Weights of a small GPT-style language model, trained from scratch on English Wikipedia.
Size: 23 layers, width 224, 4 heads of 64 (1 for keys and values), MLP 576 SwiGLU, vocabulary 8192, 15.9M parameters.
Architecture: RMSNorm before each block, rotary positions, no biases in attention or MLP, untied embeddings, normalized queries and keys, attention and MLP in parallel.
Training: a variant of Muon for these matrices, 611M tokens.
Each number is 128 + 24 x the weight over its row's rms, rounded and kept within 0 to 255. Layers, rows and columns count from 0. Numbers have three digits each. The size before them is the row's rms in percent of the matrix's.

# layer 8 MLP up, 576x224, rms 0.308, rows 191-327, columns 32-63
095:119160106094153122143141133127132177135114104090146182132123109129132121169104123103160118122118
110:065099098122119109113136111115159127139142066120117141132119121135154117108139142095137119184112
095:157132055109142161108133152109131113112172175108125129110123129151104131116122127162088111095150
108:137113123106177135064143149123134152133104144156124092160101097143150087091093154144129151094128
052:159140118132119098141108139105127114112122110119130150117151109104085131145135125141160141157136
113:118148114085126116170142137097149117127167118118107100130134094118097069151128131124125147141138
091:128141136133090133117142164150102075102124138094138124131139147096098116104139118151131124076137
133:130125119122138121135119153117119105123200071126134125132103111168107141120115150109079108130124
107:135083095106128106125132163120108150138122088105138134107121106137134144171122081085119081098127
103:131118127143123160115136143123116131110098111153174132125093110128094126115121112136141117136146
094:147120168137110186148125112146142066150100085132160157136164117110153175125158135145128156139140
106:141125156142120114151162103118165110134133071144091090202109120109112098142165136125119134150121
107:104096107148146128163117101126097113134142151183125122153137131126066166114113142153112128130118
102:164106135133143143135095167104159096159082129112164129068093151141127094120127111080156134083181
113:075146084122131106121124131112096109091161139146120138133117133136082155181161103138130133132154
110:160168131068118114118157122177115132086125131150116139125142156093144119126124097157113115122140
103:102117120100139113151139138091150126138093098126164163152111145145127154137099109175188128138132
103:145126108134151114156169104124153102128094145115136150156180123117080129126088076132133110107109
105:135144145109153120108128112128137154127145157194105109167125155092139188087152127136135116137124
097:147151106141083171119132091099135212170120161131133152114135093110089114150131137142096159107127
109:081076085123147148111099142098132103117102068117172098136161156160154180151147110111113131135142
055:121121125096129110156113179095142145147137111120110144170138074150149133090148110116104146150138
099:136188084083137123071160125101131108160095126110112147125114121098143123103090166121133103090151
099:158150137107145143123140120123139089117128142158114119123124107142120081124133071152102122133166
088:126157122130122114129115125127133173123108095111170135101149135134134131103092188067171122120142
086:125151139117138118152117147105110106132174167125093149189133129152147070120110108114177155123133
098:122156152173080143142125132181147116152116120119141128129128120146145092135202128148117124103134
108:100141142112134118102123119145145178124130144111124118138118099136154128115129121128077113110115
075:118152107138106125122119081162173152103146145162117134119122150114118133130143151154124114139105
103:159127119097107149194098141141124126137119120121163138142125153159118108133126145132133103098122
026:128105124095111116131152088106109123154144144144120169079122137163064101116135140149172123087150
095:154116109135111140128157171122108112126139095158127135162114125144134158125117126081134183159101
101:197138159130144113142083107138102141086114133131132156161117055110115177092121167136124120138165
110:091106130158083117143138121154156153091125094157156154112126114142146155138108130143118108101126
034:127147117136132134110130140118163166104141137129119098154117125148102163098105144132201131172165
099:149142146117145139164153128101120065129132066125153101195125112075151142171069139117098127113107
092:126124145150101147069145118081151152113115167089090151130155117087120104082119054101126161153147
085:131134146118125171144113103142133159083152171144094093186136117070074140119120096167096119129110
108:078145131148146163129155130164096143115118138160157117112092152116160109112108143083149108124130
105:131115148095156105173127197159155145114131079092105099135148124133111107125113145176103130135134
109:137147141129102165087129145155107100115111123139120150117145132097106102122062129090161120162090
106:133132182145144145100113116135122117164138159119114115120087117146119144155104118175090093143109
057:109094115142144147120113124123102160103116127082109099088130128120107079079140126117144110070122
106:104134132161066164120105113152150129112166163101138133130091071182080114156126130133071147118109
063:113118110155130131130134124168101139159137163148114164107150094146090120092097144148144104151099
099:117166108084172110092115104102097100139134134143137158177077163127105080142155137154119148120106
115:111146123145147153148107100122112151129147136119156117152123150175115147104119106080126133108141
087:128114122147169155124132134114157121105111148152121117122101140114129141103111096102100124115151
073:100095109137112128123179128157167119125151079095156132121110187133139131120188137127114161132101
087:128101103124151090135103115110114130154149139126082112130103112140120133099157121084154129104151
107:133186106163154107111138150151125143129077109146167132096138127118134124163116139101104121168119
105:154106130074122130165139134129157093087112125123087139139101152147136183159156120121135105134142
108:115136153091152143133131072142113123127162112148102091143115102103133111133088162120124092119130
096:101137121092113126145134140111146106127097136082114161112128115148128152110156116151113123185123
096:113143127088118106096083100143123189134140146127136104138150130133119132112126126122121168148123
092:115109066109146168129140096137134099136130149111094112131125141067078129158161145132115113092145
095:093074097106142119169116116129122128115101062119186104114116184131150157145123135113132159147127
097:155107089089101137144129077115135140102120104129117112113099094142105068110097136119113137076145
095:114125146108110137175107138152122132104144089181128132115149133110075125140130137126084161162164
100:108163130152180130099144169096144147156128180137099133156128127137140098128121125130175134106125
117:143142127096146166121166139161104123130126122147162128116129154173126139212118169140114138135123
073:145090112109100097118163125135130088127135164126139122133140156154129162135077140153149128105130
104:086194145083135134133165123148122122124145099140160140102116134121129120149136121170109125127151
097:140132151114152143092132116139114152106060103136148113117092149132122124132128112081091132134126
028:146151134102123141151155139127102129096137168101149155153139141123150133136100141146107109117095
107:158151118127166140156069133106173128120159148126125165107126135123130132095146117138143116173143
057:148112111132159137127138124112166125127133140088101125132126106124120132129161123109121132138147
100:117108093108135132157143192129135076133099115142132124106173149110090111141166120117099089116088
109:140133114175184110101103111113130137131097157120129134137130139121120132104158120135118134107097
107:137127102164099119164134118142174131132094113110133136146128130150139156152116133121134097175133
106:168105164134097178099141101147135105121118118137117148098112111128117103136155144125097173135095
090:133134152121114112139106068144143121090143119137156065070064093126129150145109145148142135152098
066:086145131148120169132157116143133150156142140133128147111102155099121144110105140117125109106120
090:122085109076133112139121134175143142142060082147140112100151146120126109125136102100150110139125
111:155085120107095156173069120096164096143117151188113123135133166117114120099107115107085131141167
102:129139133123146122114102137122150130172180099096134143167150156103135112118171109144143144126111
096:177128125111075118121158133144126148119108199172133143145156144093134162167092134130184110111092
112:157101117110133153127144104081077149128110144102124142157132158120105111118114115138139144127132
105:137157150067107113125152106125168114137123115151118106156170147109107129127116146165112128120139
112:089161145145165170095173115145118135095098135112116105158163139117097139127110106159136157124140
076:109144126127122093118149130186138123091096129147136139139122104126101162140138142129160140154140
103:120109157110141095145110150101135097152129121178127101125132128143149145126107105139070106094089
088:110133145138139151155100155131121099106143121129106142131131134091126188107171104134131174153143
113:130181183108138145135162116137177128136154136127118117134138165115096129144124100108139126122140
099:151150127150120092126117129113162107143099080101130098118082087133124151140139132138150131112119
091:131115151138122161124124148099175167119120129108197091092161114110116081104132145153167116137121
105:128098130122164166088124137149143139139128155161124102129129142152081109142158154109118125133143
101:143090148167122082119115130141184157168114126118176102123104180106153117174114156133141140178109
095:110154161153124146114184125163117143094140085136129148121088170127092140127146100127142119131112
097:149136139154148121133105106117104149119174144114127093126129092121135137136120149138153123156156
084:125094133176133143149116127100175111139140117124112087079153129095139127137095118133113139095163
096:136100101132110089158137122094158089137161178055126125108138143114149105110154130103132143137117
101:117145090137135187174135124114134154145105156130127045127116127102120139150092090136148141134117
112:128121132151116139153139120144121089138160149091133129101109120086116127138130124117166157148106
061:145132109120156148162111146110128074131198100113109129129119112114136100126149131109136159146142
116:117155120155162103116101087145135129139097125154134128119166095115099109106164094115126132095158
112:123099115168139148136139126129092066158154144124181095115117121115113163171121186124108158175149
085:122148114154094146171083138071131149138135132137151125125132074094159139131111146121168118145073
073:118141122130114104159090083167096132165129086135137150126145100110125116081143146126110095137166
084:153153116101087136082145106128083177171128093130119129120115148121158157112166124096078112107085
071:121086155110127125142093095130116103104149095095110162117093118105133114089116080126153117156112
096:107136151141144125157151121121092141082163141148105106093152174100110115109130083100077144135137
096:152133121152144144143133116113107150119154115188127121129105087106161150099112153165113100106111
101:092154121126114156101116125127122156113124098123103133130119144108137140111085149178148158150106
100:184090191154118143127169146128142118125102091166153140104092146123130095115130132139114140088112
121:140152132127126104108120137102102158138134130105084099125111094109101138082105121145135084081126
110:141169142126108149139153098150156129130150130132171159111117142125085122128153136122100091176115
117:102089108108130131130124105121131088142144164089084096138113143161065127166123096153170120146137
095:121113142139110175170108118129109164129100147139152108117131163093128074137132146091121133092117
089:142064117148068135099151083140160112192146125130134122137109116139087105138132141174132148113143
111:090134162114095111114147081118156133097125129129137127135099135097079129113107115175108133134159
098:125099139109127157130104131136108170143113142138138156140123129103135171155099147153131124092123
088:146133107147157142147155094140101100103141192155115094136133117158146156097093098146144137117125
101:155108101115146093119106109119169104110140122137121110093123111103078109152139125063195108159106
096:111107116157137124109113134151144125141158114139110152142112100113132134104122117127119057146101
039:122139131100189099113110118146136106157126182117137128157073219123106134107118129149136134094125
099:094142129122135132154120149096106139185113135148136123119144163114165092119170119140165144115093
106:095164119142112100106139152149132175134184119092132103123120094102107155136114113145150154131139
021:159108107148111146141132152070111136181146130139146200146112115086103129124148093150135183130119
059:152135154104120107163148146122100138099093193121107185099107119130167129128171137076132118154122
095:139120099139109111126120085140139146148092140159129131127121194073126130106157154096126094134136
107:121128110087124111083099119138178118116147124121115078079128088132170169143160110112138145123127
109:142110138111141144140126159145121138129109150137140153139070124126138141116180099060142164093151
101:179132147153101098075169118109141145117156134144119125105095131136139151164134161129081098115101
096:133144122126091118152147146126120170139132086109079128127149163157168091153103128141097123117121
102:163106164133133124141134105126149132130123189137123144150090088127141122120153103190124117122085
111:088145148173083101143158150094176130135181090117126173131136160190114104163163083106143153165135
117:142093150119166128122106146115145143150146159130090156140134157147139150131085150099144146134172
102:139100104182143157136109129136133123100098179135167141107108107110113141121158137103146147117096
057:145133110154125173113131132073103154128153115150112175106129158165066173169138146162122111133158
101:116150149141115098095082134098139150108132119115159140130174116149134138141106158125130115104088
113:108076118140141146090075126148127144132100097124115150169140107121057138165134123157153129093154
103:155124109154107123124100164123173145101104125114118149112159142121123168113106133154151086154119
086:157153092149108120130113109137148148113125133153109146130123133128112110102100085118115135119135
086:135119120110150086100122119128085065103138125124177139149106118118147158137115133143144106129133
095:132169120072118099155186146134129134137151090106091145120134180154071104128104117128105137142119
094:131142140150096132106138108107132115087105114149093104169109128133142144111184148162111100168110
# layer 8 MLP down (transposed), 576x224, rms 0.183, rows 191-327, columns 32-63
097:103168110141136082123151144111109087105149149128141129148088139073120187092148115135100115164158
105:119125113117123162158106148132111127180138130155133118129143124129166122152092127182092119116102
095:143151141170109118146120122129107142130160073147122110105141105130139094098106170098133125130119
107:163113140108154107120127107132091095149145134126138120113106179150145129162102140133161134147197
054:116142120096105122128144152135121164149150138155127109126169092142126132139141118106106105071111
115:138109151095159124145180160127106079180175116103130113138133104093144115129131088144137118089199
087:136111126122138110138093157130128138123147132180111123199154114117158134131120098137113117099121
132:151126098129121174161095167168123108106136137163113123144132127109152148160084101115094157114122
117:117097140069149141120137086106122129134081099119137100163171114166122115143119169129158141143147
103:121132117165099095144141155130132144142113136095146169151066119162136169120134120160165123136148
096:119162140159119104146125145101099112124143111102182124163081131116158099127136137059149110159112
101:105121112112138133122120184187160113142108149140103121134172119112198152147100135118127102100126
108:124150087100144115116120130095190138145141151085117137141082161110137101122123147136155161097179
104:150115180115151117138139098185110152095152173115123134103101132102172114165087122099110144123095
106:141108164138093151136147169142112100098134137112143120115123146138103124149128117144140083126119
101:103144124099129098101137125154115149103130131073130144123128121116124146102165093117098105134135
105:118158131106169115119125154146091097178132111124135107169154131131135108081141127151131110112100
104:105145126153140133147149116119101167141093119108138115182115099116085159152149145106150148158114
108:122112137097106140104159157138109128186134101117127114133113085095164101132154181136153106117119
092:106126170146126103134151177187118114101102122058146115151104128110136150085148081116130112133129
109:139129111144145127125107135144111115140160108128095156140150157143092122083110091119147142120155
054:167130128138073118101114087137128096102129112143162136164114102135129163103133122142137136090109
098:106083168133155143069173131128136113120092130102095155139133148150135126153142122111138132133154
097:128136152143145142153132114118133132117175145101134070116131153159150145145111139178180108110132
091:158115117111134132120121129156129115144130109137126128106101154118117098139174095155098125147094
083:127068090121104113119145150138156141157107100127110101055114123145123130086141111109111147106136
099:143123127118152192133117175120128116124129166204155083141148112138159152213120147161137101091152
111:102168145164142128168113135147163090163123131125140134150121114144132116108143178107132138124108
079:115141122100097141110138144115084115108149134183140100123156123091127138124145133161151128083140
113:123118136123130129156133141126164107128127093097163152126109151148128125099112096149134149146124
027:137123161179174123145137095142120158112140154125095133107155118121100145108112132131143097144126
094:135145101104126135159172096130143142107106181111146151158167084178111126140128105168128100130123
099:112087127136092161120136145163139078141104144128078074108162162120120151172077132076128151090125
112:120153127141116183133148148090088133133139119150092120178161132109123119127132124141126125183160
038:133100130138143117141142133141096079143114142135125087077149117097144136164098123119080104118113
100:132105140147113076152133112114114125124101129149134121143116104128095134111136115148136151152148
094:195143096127161136082157139123141142120074132120094128113094135155160123098135136107165184155120
083:118128133115153121143144132146136117115167092119126108163161131106132079118115141139127117102079
118:107140140136165125181138156141100133140151098110125108127131174144132120159136131060124158124171
105:125102145120124166139123136075122118086135143164157105147152108146164151163126113125129138153133
107:120146157133129094135154139187168128111066079150083122141133137181112089129135146123104156127152
099:141097079142112135099135107149171124090120132112136119133174138120088132115128153077154151122101
054:143172119118132129117123138173122103117151169105118129109163121164160145122152099135124139140107
106:108132149129114131111165108121154113118145127136117109083086124151136129080100126127151110173116
066:130108107124140149126129114121155124138136133142151107145090135113123128107085157113087105076099
112:111135083130141159105145158124106112119118168128142145140148146148151140134116096145099170118124
111:144113162128114150129150112075132116144112123114157127132101133122153146130117140124159172129115
085:139149086103124083124153140125120114092075125116140155141137104142118125129137145125134135125116
068:120102164123122151135155107088140122145134153133084120116151132151112141113128111147130116092152
086:123107124119099137120113144147144119100137090130136149130115136108113107116148106131157145125140
101:116142118139116167153110120150136145112137120117138154163070147081120098151114105097125161154137
103:114151149170111116109117117143102124106128128082115134117117170108119115136133132100176153137107
110:141158107052141118104108127086158167136119140102129119108153119131129111142136056134080182093139
101:073143153111149126124109115102162127088105119102126136142138120102140107157111132144171126125108
104:137143119123131059102149108124163149145124118139132128115151137143129119134115128126130116120167
091:100124117149093140114109093122139122141138132124103179123162163158143162140101112160142103105095
089:132186138130110166096155154120128161156164195120108151132120121146106110087116120150105121109121
107:124128124072145110142075120108135146172120151092132144129113128131129151169097141125118166105089
091:113127133120128062131147126136100158129097152093128134123145140116123116157121153120147125133176
100:118156147148145135178112148167135144165113123125116094104129184145079150140134170103134133159121
111:110142143123158115156109143113161059146164120095143160150144161143098113125149132133155152114139
073:103107130150103123140110102104140111121144132079066178122139114088128127133138147131137119149142
103:119130152133101130139138133097107129127136106114171129094171080170126135098104085118132139142118
102:137114137105090144098116134162128079112105126118142109162141096107111102139106156096091109105142
028:133068071131103126138147129106079158114144127146138136110135108121150117123170084089120127159146
104:148131138120168184137105171136128118098141136130127144144103092139096146157141102130197170145142
056:107118148154097113122142144131149145127080100108080127180140087097150156118066169148146104100113
107:153094120124142150092110131148120122146103110100114132149131128130128100127187118133117134169131
101:145110139125113170090149116117126168081102121094131158151107111135126155105106120136104118144120
111:071151098143084127131095106138108137108129128088155167077088153136118107159117106114122105151133
101:123125121102118108104152154143143127106141132139127137113165143128121137147144132094135125158159
087:159136114130171122133143133135108132124154090144132125124116108141176134148154103108141118125158
071:151106174119092156159125087127101115119104172109123124097121137108132110136118116149112102102129
088:099142135145131165105097101165124098151110118113115132112161096160117170144121107118142056121097
102:113123103152167120079133158114123154109144083098139131111149149111142117102144152164124137109123
099:118108125180097111135116097145159121143145132088099133156093106167139116134150158091116134120148
094:103159128165102113116125133114123140141131107137144126142127165157121136131166125163112106135155
109:163132098097118130109134162086112147127132118116098135111104141145116158127160141099085087099146
107:119104141084114142115087123132131118152099166155117132162156133132121144105121096135083103096165
120:128139156144116121149093112124124146088117103161155165119137118098135134165114121114128172109106
075:169120106143112092118141142118159161130150128106154154126154135188110111147099144134073149150114
102:108131114090116165143142124123129123131131119104153123157132154085109115108102116113119143100170
082:103095166115150091081082121124135109185135136107123121106132136125110073141128118125133101114142
105:120117132112102104097147175153093124141138145176124144112175142083127121095102115136157091138104
101:125119138154101113109144054106143136154159103116143118144125093152127130072140099153119122119135
092:128122186105119109173150170112144161128090126143096168118104128137158094146162110144113162119107
109:137093128140128190156134090124118130148167115108121131150142080112125133171126113155160097153082
104:116146117152167086130113106106136125116104121102176124129107097122146129112150170187115147128143
095:181141124136090111099149135120148135086065122131139144136149126130135164170103126135143101169159
105:110134129121156151116130085168118148104122148140119107136102113086146145093163114076120109091145
091:132142080128115142107141163139134176160097104092138131152140160153128109071133124170108119169141
099:127141111095126095133142090125088109121110143139116084155119129124137114092125143114108120132085
100:150146139071140125111116125142118118122115125085089103118088107129105138134127123180139153137127
112:106118119143144105137110114151142105159154185128157101146092126121120163101100127137103116122107
069:103119096123092075136142097168104130110100154141109113166118132116129152118104134149144112162075
120:114126158148123093113109176107165131090168143065113154109156129082140122108119122144178097119110
114:127157136150105170111092087122122133108165135122131121117066146119097145157094138137106122142120
091:116118122100091139145151131154158169121119163131151155095142123157080131118156114132107110139122
074:092104102155085120078145116140140132114114116090109126159157156149149149164142131143160135148150
088:127116149084131131108060133120118124172136152130164118179108118113140121122148091136124130153170
070:190140103105124172143135164144153102113104124129120131138167145172115149172106109075123108117128
102:118111157133166122168127103094161125086118145129111117143080144125162138109124170097120188144088
093:120161154139137104158136156135124132115141157105123106138100149124124071128132119138146147089137
096:170103128142162125179142138130125129087138140121116137131138086178177119145105116164130090144116
098:126146124098124084132149121136134113107139145138160107146115137124138111121158171185104101087091
127:125124167179135149123137112147140086148112127131140117123128133151131095120112097124146120108115
112:159132150151192130078152124134131135119154149122131128161122135118083135148142111092107108160104
109:110134154109136128146104139118178099135102146117139090129120104146145137138121126091119139130149
095:111108113123140119154109107119092142132132103157154130142116139124133116142117117145150112150158
093:123128104130135152137130133172139108139145139151134144107096133180121127098088128145108096110144
107:105109169125128173120182075106113159134112134138111113127106107104143138157138156120123162101088
096:130107136109113113120133144101120144173149110143126120103087118130108101137176117124091126134121
092:135093116134106152140104108150103115149113153129141120117141152108108125129100094146111071145114
101:114146129088100161142091167137090107127153108087134172128136126094120092137126122128131112148099
103:131134107149117119098134111108127128138140116135142095110089128144184104115139135142108147116172
041:106154100139153141125116157132127057110172101116121130133114150118135138129127121107108168134091
103:110095163096182101106125139127160137132140100183133143092122132137152123112116103152116122127094
104:132174134145133128154132121123142137083144098138145138149140120192150150122114099094128139094118
020:145112158159139155127119136105132122116127110147137075102131135112156135161121147121090121110107
056:109127129138142175127103150109122118107112127121099162175108107118139144101087125138108151146137
100:160136149139141097097172061121125100153138121157077076123117151136125123158127134139138138106126
109:129149139094121140099134126129153140154148144105152112116129138181155109091120127151116127098112
106:126139178168112125112155148141084128153137101094129147131139138163116184144152117125154118117120
101:145098180093126093134132101141118129100110158112122069098150135131112125134142140102122134150108
101:157073145143154138115130100107163142141105173090100073105138095140179118134142148139138095125145
104:108133157124152170167162183142133090120131161104149113109139133111125120133139163162106120146155
112:160158152132127081134094133138129119101093141113146096158097129128113103126169136083163125125121
121:148134117098088108095108089134117150138127129135124159097116087115120117108120049108154057122144
103:142121120137122096130119119100120155159154139161159136115092111093141112145093143117147137094142
061:103109105152153135132078126102107155134103071119135108117171121059141133131120102112138124112161
105:157164121100163160149080125130169112112127140155140107147200121139102122089122123151129133122140
112:092138123094141152165162117100110149111113102175115138118110098125119102125135147059112112091145
105:163128179123100096138143180145108159137095157096176131146121139121141155128118123128151146135111
085:117165098113175144100216149105128123121115139147147148150172128142131114126146135125140116144145
088:162111200135104140207106106108094085123144058103132128122099143089133094163158137133132147101104
095:151116151185158077144090150160083142115129109135129140127160185119122114111117104147088167124143
097:129092119132087128092145127108111131099147111098116116179164145097137121129150153196149158095109
# layer 8 MLP gate, 576x224, rms 0.288, rows 192-328, columns 32-63
105:153146166116114126110112133125122124150138123170118075162144101077180157090136114122113134142115
093:139147141124105162104122136145143077140191119102140123142120095129109118113142151160119129119134
113:148146134159139118153078167139093131131111162172120131126138108120136122132120155120143102115135
047:108144128110094130130099160132138156131155098123161131136131120143123107141154138161123152147158
111:136117129155137128138124104140107114116078139121133162106135121108169127108142106158104119109095
091:103148124125096165135152124181140112126131148115120130111135119080088130144124141112139082149111
127:093171153153106145131150135175133116163079118143159134128178181065102115130145150116104120139095
113:133112102089125118126119117128106104099097086131088115136138145126117146144130092116133158086081
105:097125149138149127133156110165119158118086160132104093150138124132133123091100121128130097076181
092:136150122117141167122119134144141135118113130156051130140118114162100119123106143151090128106129
110:063126109177130104163133140113132110155141079111156152107178146111127126115129098122119122132136
100:182162141107148121198147121100144138085098118184132111150088077152130140109091084118142162112156
106:109068134116120139144097130151159108142122157167094134090139139150105107173094128109109124153093
119:107121140154101089149121143199146128134154144120100184122130103086110102133146134109150141116106
103:078109115140170116175090097104126134154131108114135144124127152085101099123091148102127143125124
109:105114100159115112116163151187129163115158128118118129136139141096126124110105133130169136151143
103:132156136138150106138142120154117153141108151124155136160103135127152158137112119182125126117157
109:126084148136171109146130112135117116171127151122075142113128134121109079170108116140143127141123
092:083138158124143139170105171123105174164105121117144130120120115122159138126113117160144123165143
109:144152126140111109171160130089151134165151182118105167099167105125118130137153138127153104116132
048:110104108087111116148118106058110172132111138124106126153150080138175133092157079098146141163138
098:159087122172148091111136138138107102100131134134129134104129124138112138121096131135157157166105
097:128127134120089097115136175133127083113113128133137145150115113136141107131129097146136109113111
091:134112141140150103177124154124123060116136130123105125142142167132136115135179079125083131104112
083:134152138147153101147133123083086139174142153147172137101149125115126132153102154177148118095142
106:151087111152143174110106148144101113119129124124140139145153149128116134124200138174125081214160
112:118141127099122135187079145134166150122143156148138130164124143143107170153097126152152089106137
073:081131133129116139109100121132180123122144109134136127109160130127119132090114082152141149176100
108:150126163061121148162151144143115079082133121161173097141122130139162137140161090121167117138099
026:124135154132124153157123183147140179124088138136128142134137162129189150132141082140108122165116
098:187179118149131119118115141158152186130120148130186126106143096141131178106142127121159159145092
104:137121077141106121117131160140121105103077102141129132124142162124124129176109132129144115127114
109:137102150109171114095109140143126126132129128145171135114122122133141149153166144141087173136103
031:142179137136116118106118134120121132122167130155132106154120178139132124101109181117164164129172
097:137073128088137169162134129117170122146144114177154108131157111092104136148142126114130105151141
092:167079085133133149101127101121110126120126130150137170106178115117097164139142112111089160083082
083:151104151114130115164156147080094146121146156131119118095161118179157170176145137092116123144148
112:147111143124114109145206127137194127139101127167127144163161129128103123107120128134116094136182
104:134113146094147123150116141147113151112134095113095151114101134096146138109123157124136147158093
110:121098110105104143149101143105123136095131115135189134075131067146151159084117143100119142127151
104:103108131093111131113198136116180156105117142154149173086124108122132140128148129112136100126106
050:102120120105099088113130101154140118139160145103145157198118119111146105116110158101145105122121
101:141126115172128105122156124162135089114145135093171144138122126131111135148146148134078105122149
060:065119143141112070155127125163126145100139122118162118132124135157130097125107104163155141124111
103:077138153155106106133128127111177134104130143122153125089133118104136151123100114078147102171120
117:119122153153115152166134109138115153138154135157151129122139127107115148096151136165105125089114
081:135151122081155123142108128123139101135150163174094097113100113166139149132119172133138177137118
062:160136134113106099101154145129146143116114172087104112075127100067139144152147116103135103135095
088:145131109127144156144091130143096146122136125135144123111142123109128113111112148148118088188118
107:108120140071144115090112111095157127103093112139088161131150119116155102146123172149142098123173
104:113138115118156111156126118135113150136147098112109124104165143143103117095100121123145169154142
107:138142163144133122145133141111132110169100136127134156126105073104094123144113091141123109114152
100:092112096090166138140135157157080159100100161133143107134114138111141105110147129120118129158127
101:127141091125106137143156065135137187114098152119133126111096144138097126120089115126101122125087
091:114125122179129153114121135152115138133123131142133096139114130111122105161131139146100148121092
080:149126129146091136110137111139102096105111165139120119124143115106137130133153099131069101144146
100:138131129122122093160138158150135092146107125118126125124173098114112137146146140114113099134135
095:129151133151125113159161138107127160126121162115125170070125132097140143107131122109133122102134
098:146129122138039120133097147112101137091147143090114121125140180157130144145129102110131120119129
114:127117147127128179130130144101101164110151104132125125114146139092114117132127130100108117137110
067:152119109112143118149096110090122095126109108117138154157086180132148177158110133142127129156144
103:110113155148159110097122103088136129145107124128096161112074134120143099093159162167163126134108
101:145119147116126119135128147126144109128106143183148113139136136153181127144152086116140084086132
024:106118143134149122090109085102149143148100118144112122100136119134073100097126085136138150162150
107:074152136125138145149150132142147138113135110143161147101110124129156136101103105119143072101178
051:076111106160101090128123153072098135156147160147095118154109085132141098120102131086116126188119
098:144062108144177139143124135151142136108104066108123132125140154122127134116135147109125130125135
103:137116102114093138150140142133160080100161097114138087142145146147143140166089127143087122113134
110:125115104137134127128098097103162129171139138148110180140183113133125108194106147119143120102152
104:174140202125126119153137162104120137150113140161115120109113098094100130126126072134101106113125
083:126126136125112133084170116151099106122191177100116142133095114132125114137148139123184161150113
064:116090121115169144129092137123149124184084075137157102140110126146128150088122086163136129078121
087:133123106150144172159141183145172122158102131146138143143112110143121156117121098134116148103143
104:134112106141160082126118102144124153117149093121127106092179172134149152130141100126131116082112
097:118098138122094086107129122167149119118142109149136111128144081148138111154084116090126103139079
089:112110106124148144118113170104139122130128095133138114113138175122139137136161142110064158143140
113:112153115139135121164123180069091076142163099144125140139117115141181139146140144080099113141104
107:155096091169129161122134164111143120136148140063129133127126118131134124170160140103139128130159
113:093131101157121112122107133106136152115161139105159136131130144143098156170146094132153140130097
069:110136133145102133128158156168098124068113128108148155151108105131120145137133118082179135121131
107:112125115119126102086102154175107113094121100091104135168108140103120125113131139088107113107155
083:112100135143144130175106126134108095142159159128125178160111134098143140103093158142111119100137
109:106138165175104122130125160122107138140106117113151154098166103123084089137109141125120114113130
095:097127133127120135116123105132159133099137090127131124105102139066109143113148110159134149117121
090:158154146100136086128114089118145134165143088164165082108100152120117137121129156133131112122122
105:136157116133150116121118101108140129148146109134116162139114113133134092149145115155146109082119
105:143113142107145112094100116137148189121119121154171123143142158171145132142123089134138122124105
096:099132098115112097095102178143125113141123134095137112127115133110197139153117127111162176096100
099:136107145103141074141096124143161093132118126116128170127111160121147150130105112113133127117100
092:151169093090118151133177148113125142116107108145124112136168119099106140120149111128089108159134
096:117077120118090097142143146117130107127112123127135118090152118128156104122143133134094161159103
103:145129171150117125076146138125137145145146172146093122116121158156146103117114140095151129151098
101:113123109131150134106142123100102096148141111118101121088076118116183117162100155101126172124100
065:144164137075137127137121159114126061151191111107105114101139095111135118133166111108148149110154
114:122138097170102097136098115160134141158134090141113159137122103086101164151109085106161137124125
108:141118132135127118082111114153128110090148151120107120113132110112139116121150097112131112111114
087:135138134138116119135133118134148168129122157136113120124112102137118162098148103122092155134108
069:144130115085113128127121149059148135152133134135145139104079132165137126135124118113136120145118
083:131124153120119096077179086151087148156112120130127111138159165138157116142147121085078106133105
068:122128134151125078161128089137093112120122086097111149086092094098139136160096103106138133155104
102:154170149175079155080143114110147108122114151139120151110126118122178131130097136119131106161155
097:118204149135124079180091107150128091119114147107136129151139081123160142166130152108098123084123
097:101123152100141102128075168145084126148139126128113167127179140139090151101120137136102158187113
103:151115145141127148137139142113149177124092132126095156121118138117108111175136140113137127130151
120:135095113129134144149118105133124091113152112134143152121139173152133134142200148129118147158132
115:108134100121125185149121155143106130130103161120103145137120108135112108150121136123152143108158
117:127090151110158103147095154124121123138138110134190146147160114113091121131153124147107116110165
100:153163150094094122143108120107084127143125126145121129111160162118143063095146145157113101131129
088:105135144126159067137132116139103101172115109196139150138142131221127148114114124140108122146154
111:142102143116155126105146159120153064115142100111154131128128097146099144135177106127132127118142
097:155141125056125136169144132102142163140176098113111123106113106186126098113159143154132100071109
084:150116137154111114143108140125101128114149139152144158154180105152127154114075122153155103133076
104:129118140157139093153157095107159128099100104092170126144105121143102124110144156139105148120095
104:098129105143107136116137131117110128131174121159129122139078128101139115161079114135161104141107
039:120168122121142116131151134105143161164132120094113138163140106155160126104081143114101110094152
101:127126123134071083109144101098113099159089136122136126117096130151149090129136111167159157139146
105:070162121099095120130109109155116142145138138134079128150141108133136147110095129149146147141174
020:145108144125135110121110135138107169109104113094161090131133152113130159119092150113109109118158
053:114116113150123119180125120114097109101096127109137115152139126115174152155118088062128119079136
101:166082117118153133105150110143126103142126126080140124120127144139146121148129113131131153184080
110:134099134129144141160148129114098083106152138130128137161143147124141154153121117098138109105149
109:120123115117112133119122158080145105159110091136143095121145147128086114147076078136146133137135
106:122130070140170152136108097139091134123139112143108164133124145123131160133115117152117136144106
103:142139140145148134114104106106105162140116101116121144162130137154147152146121126106147108150108
108:125099141117102152121082154092110085177128137161135143133142109124137155164091142152160110137138
112:098140116130131147132120132099145152135142110151142152115112134115091132118088082110150117150143
120:119142145114148120162130072120099130138077122141131095083124120153156172115129134133139132118087
102:112125113150142131067127113106149122116109116128105174120071141088148162114166151098125158145158
057:101116148114133126094132129114141153148093099092178092145136116084167110125147084109119116117110
104:118110131126113154138123102122138144165121112130127154101095124116144123152121103175159105151111
111:144128099133150137122142120122123128134115107133128143101131173114092115120157133138155112124174
104:126062115124127140125123176089108131149157096121146109154164145087117153121103119102126141092113
084:133151139119088128102078119180149109090121163157123077093089150170121174132136152096088138155159
088:141178085114094130141133104117122094112135083138121132136118125167139118160134168092126116129162
095:107113110150098127142133098134166132120188099131105106156155119140148141081116173094129146138106
098:141105110185124117118150165111135136076131120127096134123126140091142155101162118144147108132136
103:118090166112125095097121105171120157172158163131135141100118094107162169111106151125124130159105